python train.py --n_layer=14 --d_model=256 --d_mlp=512 --norm="rmsnorm" --init="normal" --beta1=0.95 --beta2=0.99 --weight_decay=0.11 --decay_shape="linear" --doc_mask=false
Each number is 128 + 32 x the weight over its row's rms, rounded and kept within 0 to 255. Layers, rows and columns count from 0. The size above them is the row's rms in percent of the matrix's.

# layer 8 MLP gate, 512x256, rms 0.142, rows 180-197, columns 0-127
size [ 96 105  96  93  96 103  90 103  96 101 108  96  97 103  99  85  84 102]
[[137 157 120  90 125 145 147 146 143  90 129 143  97 156  74 112 144 113 133 132 171 141 169  87 152 130 111 151 146 125 124 133 187 107 147 123 117 156 124 100 177 108 105 112 139  86 122 144 142 136 102 140  88  97  84 168 112  85  90 177 215 144 149  77 154 137 157 116  96 117 128 141 102 150 112 145  49 107 205  99  82  87 129 162 131  93  69 145  97  83 150  74 175 138  69 195 113 120 174 166 117  62 169  81 137  85  95 117 198 165 152 129 148 159  85 134 165 154  43 125 116 137 122 101 160  70 115 170]
 [ 45 155 129 117 121 255 166 128 151 137 206 157 187  80 144  95 131 135 172 108  95  99 114 102  77 142  91 178  96 125 137 150 159 107 182 151 109 101 196 126 136 102 121 123 162 134 115  96 123 108  72  64 125 170 130  72 141 113 138  84 138 161 148 113 109 121 122 143 112 120 123 117 119 151 104 150 108  55 140 158 199  89  69  82 129 109 121 132 151 142 147  75 191 130 106 114 160  96 165  93 173 125 163 152  99 158 119 104 130 136 109 131  75 119 128 180 104 168 125 118 141 116 171 122 175 144 102 120]
 [114  99 103  88 107  79 106 147 136 145 149 169 136 121  85 160 140 170 123 153 138 107 121  84 143 178 150 145 168 142 131 146  47 117 168 108 116 125 183 151 101 119 199  91  85 127 114  90 131  75 137 141  85 138  66 130 120  59  67 101 117 121 109 135 132  92 115 126 140  94 107 116 149 103 182 138 116 107 137  64  71  93 113 165  93 134 147 130 141 125 142 130 116 124 101 119  55 157 160 147 176 126  84 166 150  95 183 152 157 144 173 119 130 181 155 136 107 172 195 115 105 145  56 115 106 140 117 108]
 [165 120 138 103 132 149 111 138 111  78 156 160 143 130 148 123  98  81 165 130 131 196 136  99  82 179 203 157 182  90 109 118 161 179 162 147 122 144  94 168 114  99 145  44 151 161 106 182 135 152 107 132 126 148 139 132  89 161 153 111 110 134  73 144 106 138  78 112 120 112 124 137 162  94  92 168 132 166  63  82 140 131  90 181  64 125 112 162 132 153 180 112 185 128 109 130 120 113 116 193 160 141 134  83 137 157 133 119 106 178  81 170 131 136 159 157 122 103 196 172 126  97 116 129 148 109  91 136]
 [132 100 182 160 127 139 117 174 107 105 140 175  87  93 115 136  99 117 112 135 160 145 105  48 114 127 198 152 152 129  99 134  43 113 133 167 176 165 143 114 125  85 168  95 143  92 191 187 121 148  89 185 128 119 122 134 139 120  73 159 169 182 120 178 181 143 115 182 101  91 102 172 136 116 154 148  82 125 127 144  98 198 190 154 132 165 146 135 134 137  90 152 145 107  91  66 161  96 106 126 141 148 133 129 108 104 171 132 129 153  89 115 102 161 165 115 106 182 126 152 111 186 130  76 149 113 114 100]
 [106 186 122 185 123 108  79 148 111 114 162 130 149 117 128  93 150 155 201 132  74  89 148 141  72  57 138 130 114 124 103 138  97 162 113 130 150  86 150 104 123 114  63 141 207 137 147 140 181 147 157 121 140 120 133 112  94 112  72 135 136  92 190 120 134 137 125 100 137 185 134 131  60 192 103 176 100 190 147 144  78 111 126  59 106 133  86 134  88 143 112 134 126  40  77 152 159 163 180 142  85 132 123 169 143  60  99  59 125 130  83 142 133 120 160 145 114 189 155 131 120 109 118 135 191 173 117 162]
 [171 120 156 139 141 118 102 114 164 149 170 136 149 156  79  88 123 212  95 152 119  84  85  87 141 116  80 165 116 143 154 152 106 153 132 114  96 126  96  90  71 131  97 122 228  75 108 121 133 142 152  95 148 130 114 110 124  98 124 124 153 161 100 185 107 115 116 143 118  90  97  90 146  78 129 145 107 135 114 106 124 165 154 137 134 108  68  84  86 152 137  90  61 131 174  64 139 179 142 114  91 154 104 107  90  92 201 103 245  65 124 131 188 154  92 141 149 103 140 134 138 159 138 135 135 163 114 166]
 [ 95  91 133 118 136 136 141 116 135  36 125 155 120 114 166 129 101 148  88 132 136 182 133 129 111 201 160 135  92 135 120 115 120 164 113 108 147  69 127 172 112 144 125  77 171 112  71 150  78 147 121 119 156 111 138 202 137 142 108 208 171 100 142 101 163  82 123  82 139 120  98 163 121 172 116 153 136 114 216 130 139 164 144 128 101 113 148  97 185  80 148 156 150 130 161 130  60 138 151  92 252 160 102 157 111 147 186 141 161  90 116 155  47 138 128 105  96  93 163  66 131 136 168 157 169 145 165  60]
 [131 131 173 186 141 120 145 155 151 183  84 112 103 110 118 162  93 126 155 207 160 107  97 108 167 113  72 110 123 134 153 165 152 107 137 112 214 109 140 137 129 192 136 133 121 182 153 116 197 139 196 148 165 179 109 113 129 131 174 154 127 124 123  76 116 131 169 108  94 182 190 112  60 108 124 107 104 154 162 129 126 116 177 142 179 126 166 126  89 127  95 140 125 146 130 153 105  40 134 141 158 127 115 106 124 104 207 137  81 135 138 139 119 127  84 138  77 155 115 119  93 141 114  91 144 127 180 151]
 [107 111 161 193 111 116 162 168 127 154 169  99 144  98 115 114 105 157  88 119 122 131 186 142  61 202 130 205 150 146 175 141 167 182 163 137 118 122 111 128 115  91 107 204 109 147 120 108  65  70 154 170 159 157  86 139 140 150 112 137 150 131 147 107 184  60 133  88  83  94 162 115 104 105 141 198  94 128 135 172 109 120 101 171 103 114 137  45 127 141 183 137 107 127 139 176 123 155 106 168 127 115 128 140 130 157 165 136  59  82 157 165 175 105  69 133 121 141 135 152 177  75 169 199 191  58 129 155]
 [122  94 115 101 128  41 164 105  87 124 108 139 135  68 146 142 127  93 145 139 161 138  94  92 149 155 110 136 141  74 145 151 119 148 156 123 138  81  97 130 149 137 125 121 145 176  98 145 135 165 138 131 191 172 148 152  74 124  50 180 172 120  91 102 175  43 111 178 123 143  91  99  66 104  84 127 119 183 110 136  93 110  88 149 183 129  69 113 115 136 134 166 153 141 126 167 152  96 164 114  90 107 103 171 148 118 160 177 105 101 150 124 120 108 125 118 174  23 101 165 168  44 147  99 108 117 150 142]
 [124 186 112 134 150 166 139 136  87 111  80 155 117 163 137 110  87 149  75 117 138  78 100  94  99  97 160 114 136 151 137  79 132  98 118 164 164  89 161  89  96  83 176  84 130  54  94 154 115  70  67 146  96  91 102 156  67 180 119 146 190 129 100 124 149 117 135 136 119 101 110 121 107 136  98 108 102 111 142 108 167 188  96 136 138 141 120 172  99 133 135 124 130 120  93  98 112 129 120 123 132 126 139 111 143 129 126 141 142 147  89 127 111 118 120 214  79 110 131 108 203 100 128 136 147 139 120 105]
 [114 153 107 121 135 149  94 138 134 105 138 133 144 111 175 109 118 131 117 192  89 123  99 100 100 117 130 133 196  44 131  90 136 112  95 127 178 153 163 160 126  96 133 138 195 134 171 123 129 180 107 155  97 163 110 158  99 126 111 176 123 158 108 113 151  98  78 125 138 208  90 135 136 160 199 138 121 120  54 169  98 179  92 131 197 130 191  96 102 109 156 147 152 141 140 146 119 171 115 141 120 134 117 124 102 126 127 135 135 165 132 165 139 159 176 160 134 109 128 165 163 166 112 114 123 182 116 112]
 [160 142 123 146 131 104 155  92 130 153  96 133 123 151 153  93 122 149 169 125 107 122 156 129 172 146 106 142 111 131  85 105 156  93 134 118 140 165 172 170 162 135 155 105  92 132 169 108  96 159 133 105 146  79 117 102  90  97  77  88 154 161 168 176 133 132 142 129 126 129 135  92 142 145 100 201 138 247 172 147 116 185  70 120 120 120 102 148 206  91 138 131 163  71 155 160 155 150 136 155 145 140 102 162 147 107 140 110 177 135 121  82 121 175 114  97 154 125 127 188 151 172  75 159 141 115  60 212]
 [146  98 102 110 130 142 116 124 184 135 124 138  83 128 136  78 156 112 105 160 125  92 214 180  76  76  82  85  86 127 173 162 142 107  96 142 139 136 183  82 164 101 132 135 168 106 107 127 137 176 157 145  82 170 134 143  48 168 115 162  65 135 192 159 102 117 124  79 104 147 156 101 160 143 158 164 119 154 131  95 125 157 144 173 102 144  86 123 124  86 134 116 102 167  82 109 165  88 160  94 133 120 164 122 113 122 103 104 140 143 115 193 109  96 146 140 179 102 106  99 119  85 159 103 123 119 159 121]
 [127 162 149 135 149 184 178 131  93 125  70 128 192  88 143 152 105 118 159 141 143 145 115 150 104 142 141 111 158 195  89 150 144 190 114 116 101 191 118 115 120  94 166  68 172 107 163 149 168 175 100 112 134 166 136 124  73 135 114 105 144 124 136 152 116  98 181 129 179 125  71 199 129 112 154 175 139 174 166 115 102  75 154 119 140 105 126 130 148 162 123 165 165 123 128 127 151  66 152 110  95 149 173 123 131 131 107 104  83 141 136 140 157  88 182  91  64 163 189 130 109  53 170 127 161 143  94 105]
 [ 72 122  85 151  94  31 106 191 157 151 158  99 114 114 108 161 129  94  65 108 102 145 167 148  77 156 142 150 160 127 165 139 153  93 124 113  90 122 142 140 109 164 143 146 116 107 174 137 155 176 157 156 169 123 173 124 116  63 144 104 178 112 146 175  40 160 124 166 107 118 175  63 147 133 160 110 110  97  92  95 129 146 104 137 150 139 147 102 137  56 166 107 114 122 171 128 151 113 144 140 161 134 121 134 131 158 155 100 165 123 165 110 119 192  73 119 111 172 155 119  63 199 169 160 139 145  92  66]
 [129  97 102 150  90 172 136 179 134 119 145 170 162 164 159 134 137 174  39 105 139 130  86 123 188 144  87  63 154 139 138 146 133 113 170 151 103 163 103 131 107  85 139 139 130 128 156 156 148 159 154 159 231 174 181 153 115 162 119 158 108 152 126 147 164  48 170 150 205  97 193 137 120 152 103  74 115 135 126 142 200 112  84 123 113 121 150 117 153  64 171 136  68 133  96 146 109 152 120 121 128 151 146 160 171 147 129 120 124  94 147 155 139 160  64 132 161 127 139 113  92 136 120 128  92  98 148 143]]
# layer 8 MLP up, 512x256, rms 0.15, rows 180-197, columns 0-127
size [ 96 104 101  95  98 100  92  95  93 104 104  98  96 108  99  92  91 100]
[[164 158 158 106 147  94 115 132  79 123 142  89 145 147 155 119 136  67 190 119 100 103 155  94  66 125 116 163 109  82 111 105 114 163  99 160 117  76 144 122 145 132  96 127 135 130 141 136  96 151 112 118  83 105 160 108 169 122 152  48 138 124 157 156  48 147 151 172 146 203 173 162 173 112 164  88 134  88 109  98 144 168 164 150 151 129  93 158 126 156  97 165 156 154 129 148 122  38 145 200 109 159  96  97 163 138 146 106 131 131 112 139 134 142  95  88 170 142 146 109 162 129 119 151  99  85 121 149]
 [108 129 145 142 130  93 124 140 110 153 170 115 119 116 141 215  48 137 107  94 153  74  87 124  99 166 159 170 155 100 114 126 132 114  99 127 106 116 175 118 132 127 118 108 148 106  80 176  70 108 120  71 148 134 153 112 114 103 103 139 149  76 115 168 177 141 147 117 169 105 130 146  85 147 161 145 108 153 184  47  86  90  89  83 199 137 136 177 135 109  84 142 106  57 156  93  87 150 100  63 123  90 111 131 136 125 114 164  96 143 130 107 132 129 162 108 147  95  90 214 110 109 148  92 111 104 108 160]
 [113 109 126 146 156  77 121 184 156 157 113 151 105  17 103 157 148 158 149  98 158 118 165  80 155 129 162 160 153 120 139 126 158 163 158 154 118 138 123 121  98  65 147  85  92 113 108 110 133 194 114 102 108 140 175 112 105 133 114 172  65 122 143 147 123 134 119 114 171 151  75  59 147 163 158 115 126 146  53  79 207 114 192 138 134  87  82 148 118 114 167 109 110 175 114  89 191 138 155 129 113 151 166 121  68 153 109 103  72 100 140 122 159 211  65 171 132 201 152 100 128 141 107 106 118 107 112 143]
 [101 102 109  97 122  75 154 151 134  75 100 153 130 165 126 102 136 169 146  93 175 133 117 125 134 131  73 104 128 121  74 153 148 120 129 176  90 156 155 134 114 142 144 181 101  77 161  46 169  69 124 123 118 151  75  88 113 174 116 134 119 109 155 110 174 146 136 141 109 224 138 132 156  98 144  96 131  90 148 131 153 103 148 145 189  86 100  53 123 125 170 108 141 129 193 147  83 142 129 133  91 161 123 105 123 145 119 133 139  73 159 125 172 111 152 200 152 118 149 152 216 136 129 116  97  73 137 140]
 [117  98 161 110 129 175  32  89 158 141 111 138  86 124 119 129 129 167 131 139 120 156 118 184 147 108 133 132  70  95 127 165 145 115 105 121 145  75 143  92 131 109 188 149 112 118 197 191 127 200 133 145 230 142 206 131 109  99 112 113  98 181 109 170 135 125 180 141 160 137  92 132 145 104  96 144 147 183 172 103 103 122 142 111 137 164 102 134 123 149  91 152 130 132 145 196 135 165 118 118 134 168 156 152 145 125  82 144 128 146 182 152  13 175 123 134 146 159 148 206 116 166 120 188 101 111 110 126]
 [ 94 132 174 121 136 219 119 154 172  78 188 117  74 154 141 150 147 103  51 155 114 136 114 164 129  87 160  72 151 119 148 119 117 102  90 127 119 155  30 147 102 135  96 131 167 146 121 143 124  85 137 198 146 133 106 141 149 118 133 134 106 126 138 187  64 148 124 121  89 163 154 100 116 136 123 123 123  85  94 168 158  77 156 111 105  97  83 101  53 162 144 144 116 136 182  71 164  88 122 148 144 154 157  76 116 126 146  88 104  88 119 214 148 140 128  92 151 153  85 101 147  82 116 157 177 160 191 128]
 [140 162 127 126 124 160 120 116 161 169 170 135 152 105 134 183  75 151 158  90 156 154 129 168 168 114 170  82 136 153  83  98 114 105  89 105 101 111 122 165 128 185 143 128 108 151 165 141 146 129 139 152 127 102 128 107  94 101 113 120 120 159 176 127 124  99 107 134 107 156  98 125 130 159 143 142 127 174 159 130 128 119 148 198 160  85 128 108  90 116 103 130 190 166 144 113 157 121 143 130  83 111  56 142 118 113  73 153 171 138  90 115 131 177  82  83 208 126  77 126 149 148  93 134 107 114 215 159]
 [185 130 160 118 169 127 137 129 104 160 139  48 125 122 109  71 129  94  92 208 137 137 111 148  76  71 181 136 156 141 174  90 130  71  90 150 174 121 154  81 160 111 158 148  94 155 117 149 109  93 111 102 135 110 112 108 137 126 112 119  98 153  98 173 119 150 102 173  70 114 120 134 104 145 155 100 118 120 118 105 154 149  59  92 137 134 130 179  90 153 114  99 101 140 126  78 164 122 124 159 149 116 142  53 168 152 145 133  67 180 148 125 142 156  87 135 194 148 136 138 113 114 139 102 129 150 110 121]
 [125 119  73 138 133 138 118 153 138  94 199 115 132 143  99 131 104  97  72 147 131 107 170 107 146  54 161 121 107  83  97  80 105 117  82 167  75 120 112  80 124 156 129 117  99 129 121  95 104  91 178 131  98 137 175 137 149  81  86 116 103 129 125  72  97 141 122 125  84 131  97 145 133  66 164  78 128 135  66 152 115 127  93 117 116 113 122 127 140  97 141 161 129 170 136 131 155 131  79  84 120 115 134 124 142 134 184 100 112 137 128  97 119 158 140 111  95  57 127 169 109 122 170 116 103 124 110 152]
 [ 94 100  97 114  71 130 143 183  87  98 105 170  94 140  82 147 116 200  61 119 111 203  92 107 158 120 114 112 120  93 127  93  77 113 153 121 109 137 176 145 177 188 107 154 102 131 185 151  55 107 117 128 159 111 138 123 160 124  45 128 137 131 128  97 148 151 125 148 147 157  98 124 166 162  93 111 134 170 106  91  84  98 174 150 110 147  84  69 125 195 140 100 116 118 151 128 157 169 120 111 150 122 112 120 128 153 112 149  99 135 134  95 135  86 134 108 109 131 151 101 142 167 100 124  85 141 128 136]
 [ 94 120  86 144 182 120 125 147 142  94 115 168 128 168 116 147 205 161 137 121  71 145 113 113 144 173  70 111 138 125 133 126 116  81  96 146 135 124 147 138 139 115 118 115 101 143 113 133 114  77 132 156 158 148  76  94 187 131 144 161 148 147 116 154 158 140 100 128 118  39 139 131 148  52 214 122 112 140  66 125 102 102 102 141 130 112  80 168 125 103 138 149 129 126  81  87 160 154 124 109 119  77 108 137 172 134  62 106 135  92 143  88 120 108 127  90 101 136 113 113  50 104 109 204 183 164 149  52]
 [ 89 130 147 144 203 111 139  97 101 112  65 125 141 126 117 147 133  64  97 134 131 118 152 188 117 152  91  84 118 132 194 141 140 123  70 178 155 119  87 112 100 122  88 169 167 114  99 215 116  82  96 128 131 109 146 103 187 102 123 150 164 133 130 112 130 152 129 191 113 129  89 141  60 160 138 149 129 130  98 108 163 154  96  70 133 137 164 156 165 110 143 120  72 101  69 130 173  92 142 109 142  93  85 141 132 170  86 110 157 143 119  74 162 129 110 125  57  88 135 156 117  74 165 128 124 224  61 119]
 [ 94 147 141 161 106  98  74  94 146 115 120  93 126 148 110  82 148 102 156 120 142 163 176  81 198 138 130 136  77 126 121  78  81 178 177 118 115 156 186 137 135 188 129 149  64 165 178 151 173 152 116 138  95 129 127 124  98 113  54 143 148 118 122 146 112 216  71 110 127 117 184 166 149  88 143 115 182 168 123  89  81 174 100 111 177 106  96 157 144  99  51 124  94 195 125 147 113 147  88 134 117 128 135 119 135 114  83 197 141 143 106  94 141 156 104 118 108 108 134 104 113 132 138 135 164  82  99 124]
 [151 150 125  97 128 128 143 111 126 143 152  70 150 140  96 107 144 140 168  76 115 111 127 164 126 137  70 155 121 124  92 123  99 117 112  74 207  87 130 177 148 129 138 152 113  62 115 141 182  96 113  75 169 122 152 143 183  98 127 149 190  88 120  78 112 102 102  94 134  91  95 145 139 101 140 122 177  95 125  94  82 167  72 171 122 149  97  93 100 107 106  83 133 108 108 104 102 164 128 117 167 133  87 170 123 113 140 176 120 130 113 149 126 136 211 195 131 117 127 161 149 148 158 126 113  72 143 158]
 [169 162 116 108 104  85 150 136 103 147 138 153 141 122 136  88  60  59 153  81 153 144 119 164 117 126  92  89 104  99 138 118  85  93 108 122 117  91 100 110 145  97 108  89  83 133 108 158 188  82 106 171 126 138 116 159 167  94 194 139 117  85 118  66 139 142 171 115 119 166 183 150  80  69  98 120 112 139 161  91 178 198  44 120 142 141 115  88  95  99 119  99 112  89 164 153 104 163 133  81 123 175 142  93 112 135 133 163 152 146 111 137 151 110  95 155 177 127 154 103 169 102  52  61  92 155 121 119]
 [173  42  94 149 122 144 121 109 134 117 137 198 160 101 120 101 127 152 141 129  84 102  79 135 151 150 116 158 129 144 146  88 137 154 111 157  86 151  91 142 150 173 108 122 122  44  92 173 183 165 165 135 195 145 150 148 131 132 107 107 153  79 117  88 161 108 125 171 162 120  57 148 145 107 151 159  89  94 145 113  77  67 132 112  75 174 110 117 144 118 135 149  97 104 180 149 121 144 114  85 128  99  78 114  84 122 114  92  87  90 150 135 160 110 116 167 115 186 171 132  75  86 172 140 118 125 140  87]
 [ 79 153 144 169 112 178 135 125 123 106 114 133 101  81 150  80 133  88 111 112 141 133 164 154 118 124 112 169 118 118 100 103 141 139  93 146 128 137 164  90 164  99 134  50  87 119 214 129 143 176 172 133  88 165 113 121 146 117 153 123 173 180 128 130 114 155 149  82  85  93 174 168 150 142 104  71 107  74 150 109  97  87 105 141 155 118  96 167  95 161 118 133 143 110 131  90 118  79 134 171 100  95 181 133 150 103 129 150 200 119 124  92  97 108 155  93 111 126 130  97 127 138 131  99 101 142 127 139]
 [148 105 151 100  81 150 149 109 117 123 124 149 169 102  71 100 107 204 173 163 112 137 169 128  99  85 101 100 138 110 225  58 152 146 136 146  95  87 134 140 153  96 160  98 155 101 174 179 150  87 106 153 161  94 116 142 103  72 135 151 135 121 128 146 128 105 145 177  87  88 175 103 109 108 143 169 143 160  63 194 106 131 106 153 128 137 171 128 165 113  96 117 102 148 130 126 150 147  89 147  75 118 170 137 112 105 139  52 137 101 123 162  98 170 115 111 115 213 177 150 178 103 121  90 112 100 113 118]]
# layer 8 MLP down (transposed), 512x256, rms 0.135, rows 180-197, columns 0-127
size [ 94 106 100  93  92 100  96  99  97 104 106  99  96 109 102  90  85 106]
[[115 187 112 169 152 141 105 146 131 102 131 142  64 112 125 150  82 170 152  98 179  90 172  97 127 134 204  80 160 117 139 174 121 147 122  99  59 107  96 125 108 148 163 116 137 164 137  96 145 118 139 164 188 123 133  87  96 171 146  92 114 133 108 124 168 135  67 139 125  91  90 106  73  88  57 136 145 132 130 134 156 123 141 177 153 122 127 130 133 116 105 136 145 109 116  84 169 119 119  70 163 172 128 166 107 129 115 117 147 103 134  84 214 104  92 191  50 113  78 170 135  96 118  76 102 127 138 127]
 [148 114  88 101 129 184 189 132 127 134  63  31 107 165 175  98 159 159 180 150 151 107 143 170 184 171  64  95 119 126 173 110 111 124 102 133  98 120  86 152 156 104 143 128 152 100 118 152 172 119  87 157 126  72 109  66  59  74  75 117  97 117 134 137 118 145 133 137 122 120 117 130  77 126 172 127 142 106  97 111 128 164 120 156 104 105 145 132 130 107 139 144  80 164  86 120 163 115 113 146 161 111  97 139 108  98 115 170  97  94 107 120 223  95  75 167 136 142  88 138 128 150 137 115 200 128 110  98]
 [152  84  77  72 111 119 161  97 140 147 125 126 148 154  82 115 114 161  81 102 101 108 118 199  97 101 128 115  78 139 149 129 160 103 124 129 122 148 161  98 137 166 104 177  89 189 177 116 160 125 139 111 131 109 101 113 129 127 152 122 156 167 143  96  67 116 143 158 142  93 214 159 126 104 173 135 163 191  92 177  76 103 168 107 204 200 111 189  90 126 106 164  98 129 190  99  78 139  85  80 111 121 108 126 140 129 149 144 160 107 111 113 106 109 136 126  93  97  90 112 122 116 171 105 130 115 166  75]
 [ 99 179  98 119  99 216 195 149 151 103 199  91 137  87 111 135  86 194 115 117 146 149  82 131 142 111 152 154 182 107  97  94 107 153  70 121 142 189 153 157 103 129 145 153 175  98  75 140 147 134 168 155 147  85 176  92 119  94  80 131 152  81 129  91 137 136 131  99 107  99 118 118 165 130  89 121 108 221 128 132  98  90 142 113 125 146 105 150 173 147 106 121  98 125  80 166 156  97 121 103 149 115 127 157 183 146 160 208 152 175 129 139 132 150 121 140 100 101 129  41 114 161 147 129 114 126 125 108]
 [117 154  70 132 164 138 157 188 144 187 118 104 134 144 121 103 110  68 121  65 100  97 148 107 127 117 143  91 160 222 162 149 127 170 179 124  90 155 113 146 113 122  63  98 163 161 122 136 134 130 167 107  57  66 101 159 136 132  66 131 132  93 121  93  90  99  83  98  96 126 154 131 108 163 127 137 121 116 102 163 157 164 141 164 163 124 143 148 128 106 149 136 146 157 125 102  84 129 107 115 166 116 109 112  54 143 194 121 122  50  91 105 158  79 132 149 140  25 142 101 117  99 145  72 155 165 135 135]
 [127 141  57 169  81 115 133 134  94 139 221 136 170 175  97  91  76 177 205 157 128 141  73 106 155 132 109 109 103 115 125 108 105 130 122 169 123 121 174  91 157 153  99  93  87 104 153 144 152  87 163  86 119 156 138  47 148  74 145  93 128  68 136  83 160 144  66 132 130  82 125  95 158 114 130 103 150 100 111 160  90 132 174 210 162 150 167 144 155 120 144 106 124  79  93 179 120 183 144 147  98 108  96 143 101  84 104  99  69 112 135 109 137 111 159 158 105 177 143 143 149 180  83 125 160 154 121 116]
 [104 111 160 106 105 173 176 144  80 162 155 126 105 187 138  98 175  96 152 205  98 164 121 104 143 133 116 169 136 123 141 182 212 129 143 183  83 132 131 146 185 123 146 131 173  99  92 169  88 116 155 140  81 185 126 160 158 173 152 112  92 178  79 125 154 138 132 132 136 116 104 108 104  84 182 124 155 153 127 143 141 113  69  61  67 125 139 185 140 166 108 192 134  84 148 178 116 110 191 137 128 118 140 100  72 131 134  71 111 136 109 156 107  53 160 107  77 130 173 141  52 103 149 130 117 155  79 162]
 [121 142  89 131 128 128  76 178 151 130 150 150  56 124 150 136 153 106  81 139 183 125 109 122 140 140 171 122 126 110  91 130 122  95 142  78 103 135 141 192 101 142 119 151 164 140 103 110 158 126 127 168 167  92 143 134 106 114  81  87 142  94  74  58 133  69 116 116 107 115 108 154 116 148  98 131  98 102 181 134  96 172 135 228 140  77 121  86  55 167  88 188 122 167 137 168 144 153 164 161 131 186 152  96 136  98 147  81  55 132  96  75 132  83 158 128  90 112  56 143 112 149  98 138 119 117 193 114]
 [128 198 163 121 115 101 139  61 120 133  94 150 153 120 164 162 144 124 141 144 143 104 127 117  99 159 146 110 172 154 158 106 104 122 156  79 130 164 130 172 100 104  73 204 140 158 106 164 194 150 163 136 156 143  65 138 138 130 148 142 147 162 146 143 131 101 160  82 141 111 157  87 140 183  91 152 133 145 142 129 134 116 169 123 126 176 150  99  93 125  76 103  87 184 105 120 122 120 158 172 163  78 153 112 119  79  72 142  93 160 161 176 165 125 167 129  45 163 133 115  77 103  84 105 158 173  99  88]
 [147 151 145 141 110 128  74 110 143 118 133 118 130 153  87 155  62 108 127  97 200 189 144 170 143 160 141 183 197 115 135 152 106 139 172 140 113 141 131 121 119 105 105 114 145  70 122 112 132 116  75 103 135 145  97 146 253 130 122  69  98 126 110 155 142 111 205 118  87 215 164 140  76 129 202 107 121 170 118 163 143 126 106 140 157 135 125 158 117 187 130 157 131 162 131  90  73  98 120 118 146 118 106  99  55 129 159 149 101  93 115  99  66 154 125 216 110 171 139 104 150 176 160 132  94 170 137 101]
 [170  67 124 120  79 224 180 145 135 133 119 130 140 135 175  64  96 144 123 145 126 148  71 188 177 156 110 129 150 162 166 154 143 161 123 101 144 130 137 166 102 105  67 153 111 150 123 185 155 139 170 128 135 121 153 131 121 124  88 132 108 184 144 105 126 103 168 145 130 133 140 121  94  98  69 196 147 137 118 123 141 160 162 200  95 127 130 108 126 192 177 145 194 199 105 142 117  95 120 131 150 156  37 157 147  80 108 107 118 130 150 167 154 168  89 126 205  81 126 144 135  83 152 115 109 123 139 156]
 [115 111 180 143 154 127 139 130  70 125 167 128 128 113  59 136 137 196 157 111 103 113 142  91 125  85 132 142 147 168 142 150 141 104 167 137 121 107 100  78  58 182  79 111 112 114 189  90 102 189  87  86 114 154 160 107 125 133 130 118 115 157 143 146 154 161 123 128 150 153 144 151 131 113 123  78 100 100 166 122 111 120 150 193 143 119 100 121  94 105  95 116 117 125 182 141 106 135 224 118 163 116  84  87 161 159  94 110  90 122 148 114 121 155 102  38 158 152  97 161 119  63 119 131  77 119 131 153]
 [124 154 163 106 153 123  97 115 133  87 180 117 170 128 138  83 110 142 152 184 109 137 140 175 132  72 159 149 159  90 104 114 138 163  89 155 138 101  76 124 118  75 107  90 174  91  63  94  64 142  52 126 148 176 109 147 131 169 189 127  94 155 142 118 131 104  92 140 134 128 114 111 149 110 102 150  86 144 110 165 119  88 183 125 174 125 141  83  59 112 172  84 117 113 120 109 112 128 128 118 168 184 179 146 108 166 189 127 103 130 150 135  69 142 160 140 168 103 113 170 143 146 149 107 122 171 106 107]
 [151 121 113 123 145 125 143 143 132 105 103 219 103 137  99 176  79 165  94 164 156 139 118 157  58 136 145 123 154 164  70 105 126 113 161 157 196 178 113 137 119 130  74 140 170 114  89 179 118 111 178 139 106 180 139 122 189 173 148 121  91 107 117 135 202 167 182  94 193 108 181 104 114 143 138 123 128 166 110 123 121 103 172 133  86 123 135 140  95 163 193 124 133  82  99 187 184  75 109 118 204  98 155 100 125 123 146 103 135 148  98 119 173  26 159 181 139 111 129 117 115 107 112 145 167 154 152  86]
 [102 159 129 159 181  47  84 200 126 103 116 122 152 110 107 131 144 187 139 146 157  81 111 175 115 137 173  93 165  65 110 107 110 113  85 120 234 148 116 141 156 126  68 105 126  93 158 136 184 152 142 118 120 146 137 152 101 133  74 145 159 119 106 128 163 131 179 174 152 124 113 103 213 147 149 151 136 121 139 142  95 124 150 182 152 112 174 125  63 132 145 146 156 164 171 110 119 169 126 150  93  95 140 167 141 169 117 110 109 113 135 131 159 155 194  76 107 103 106  99 140 109 126  99  73 112 120 150]
 [122 147 114 156 111 152 100 115 129 141 144  78 107 130 113 175 178 132 105 116 151 130 168  82 120 103 121 115 134  79 126 179 135  87 152 155 136  70 192 156 148  86 125 168  67 153 102  80  59  84 110 115 120  74 105  83 121 161 103 131 112 130 133  92 130 158 100  89  87 142 170 107 117 171  93 106 126 137 111 137 171 145 132 128  99  44  95 138 129 143 118 141 133 179 123 117 124 123 126 163 133 131  79 124 126 114 177 160 143 138 107 117 104 148 123 117 165  93  63 138 167 158  80 111  69 180 149 148]
 [147 105 123  79 145  88 169 103  97 144 173 153 103 174 151 102 105 159 102  99 121 122  48 120 123 117 181 106 121 108 159 161 139 129 186 118 173 151 103 216  99 137 159 180 155 116  51  94 102  98  77 150 112 114 169 145 134 134 150 133  67 101 113 134 132 161 119 151 161 174 162 151 106 122 152 179 149 148 116 131 171 133 147 174 121 127 138  65 149  59 113 147 123 160  87 136 168 129 114  44 173 125  89  91 133 122 132 157 103  98 102 115 163 165 157 153 131  95 164 166 174  82 103 109 106 145 122 124]
 [ 96 144 129 142 137 138 161  98 172  27 122 129 141  57 136 120 153 111 156 172 124 105 124 132 153 112  39 172 106 146 136  87 206 165  80 132 157  86  89 145 124  94 136  91 158 142 147 126 149 148 108 115 113 152 115 159 139 148  80  59 175  83  81  74 122 195 145 156 118 131  70 167  83  90  93 126 150 152 144 137 128 159 149 161 153 178 127 133  80  92 125 152 174 142 140 118 116  93 183 124 127 159 156 161 145 104 130 165 136 134 141 135 121  99  95 133 162  74 137 116 133 169 100  87 120  78 135  88]]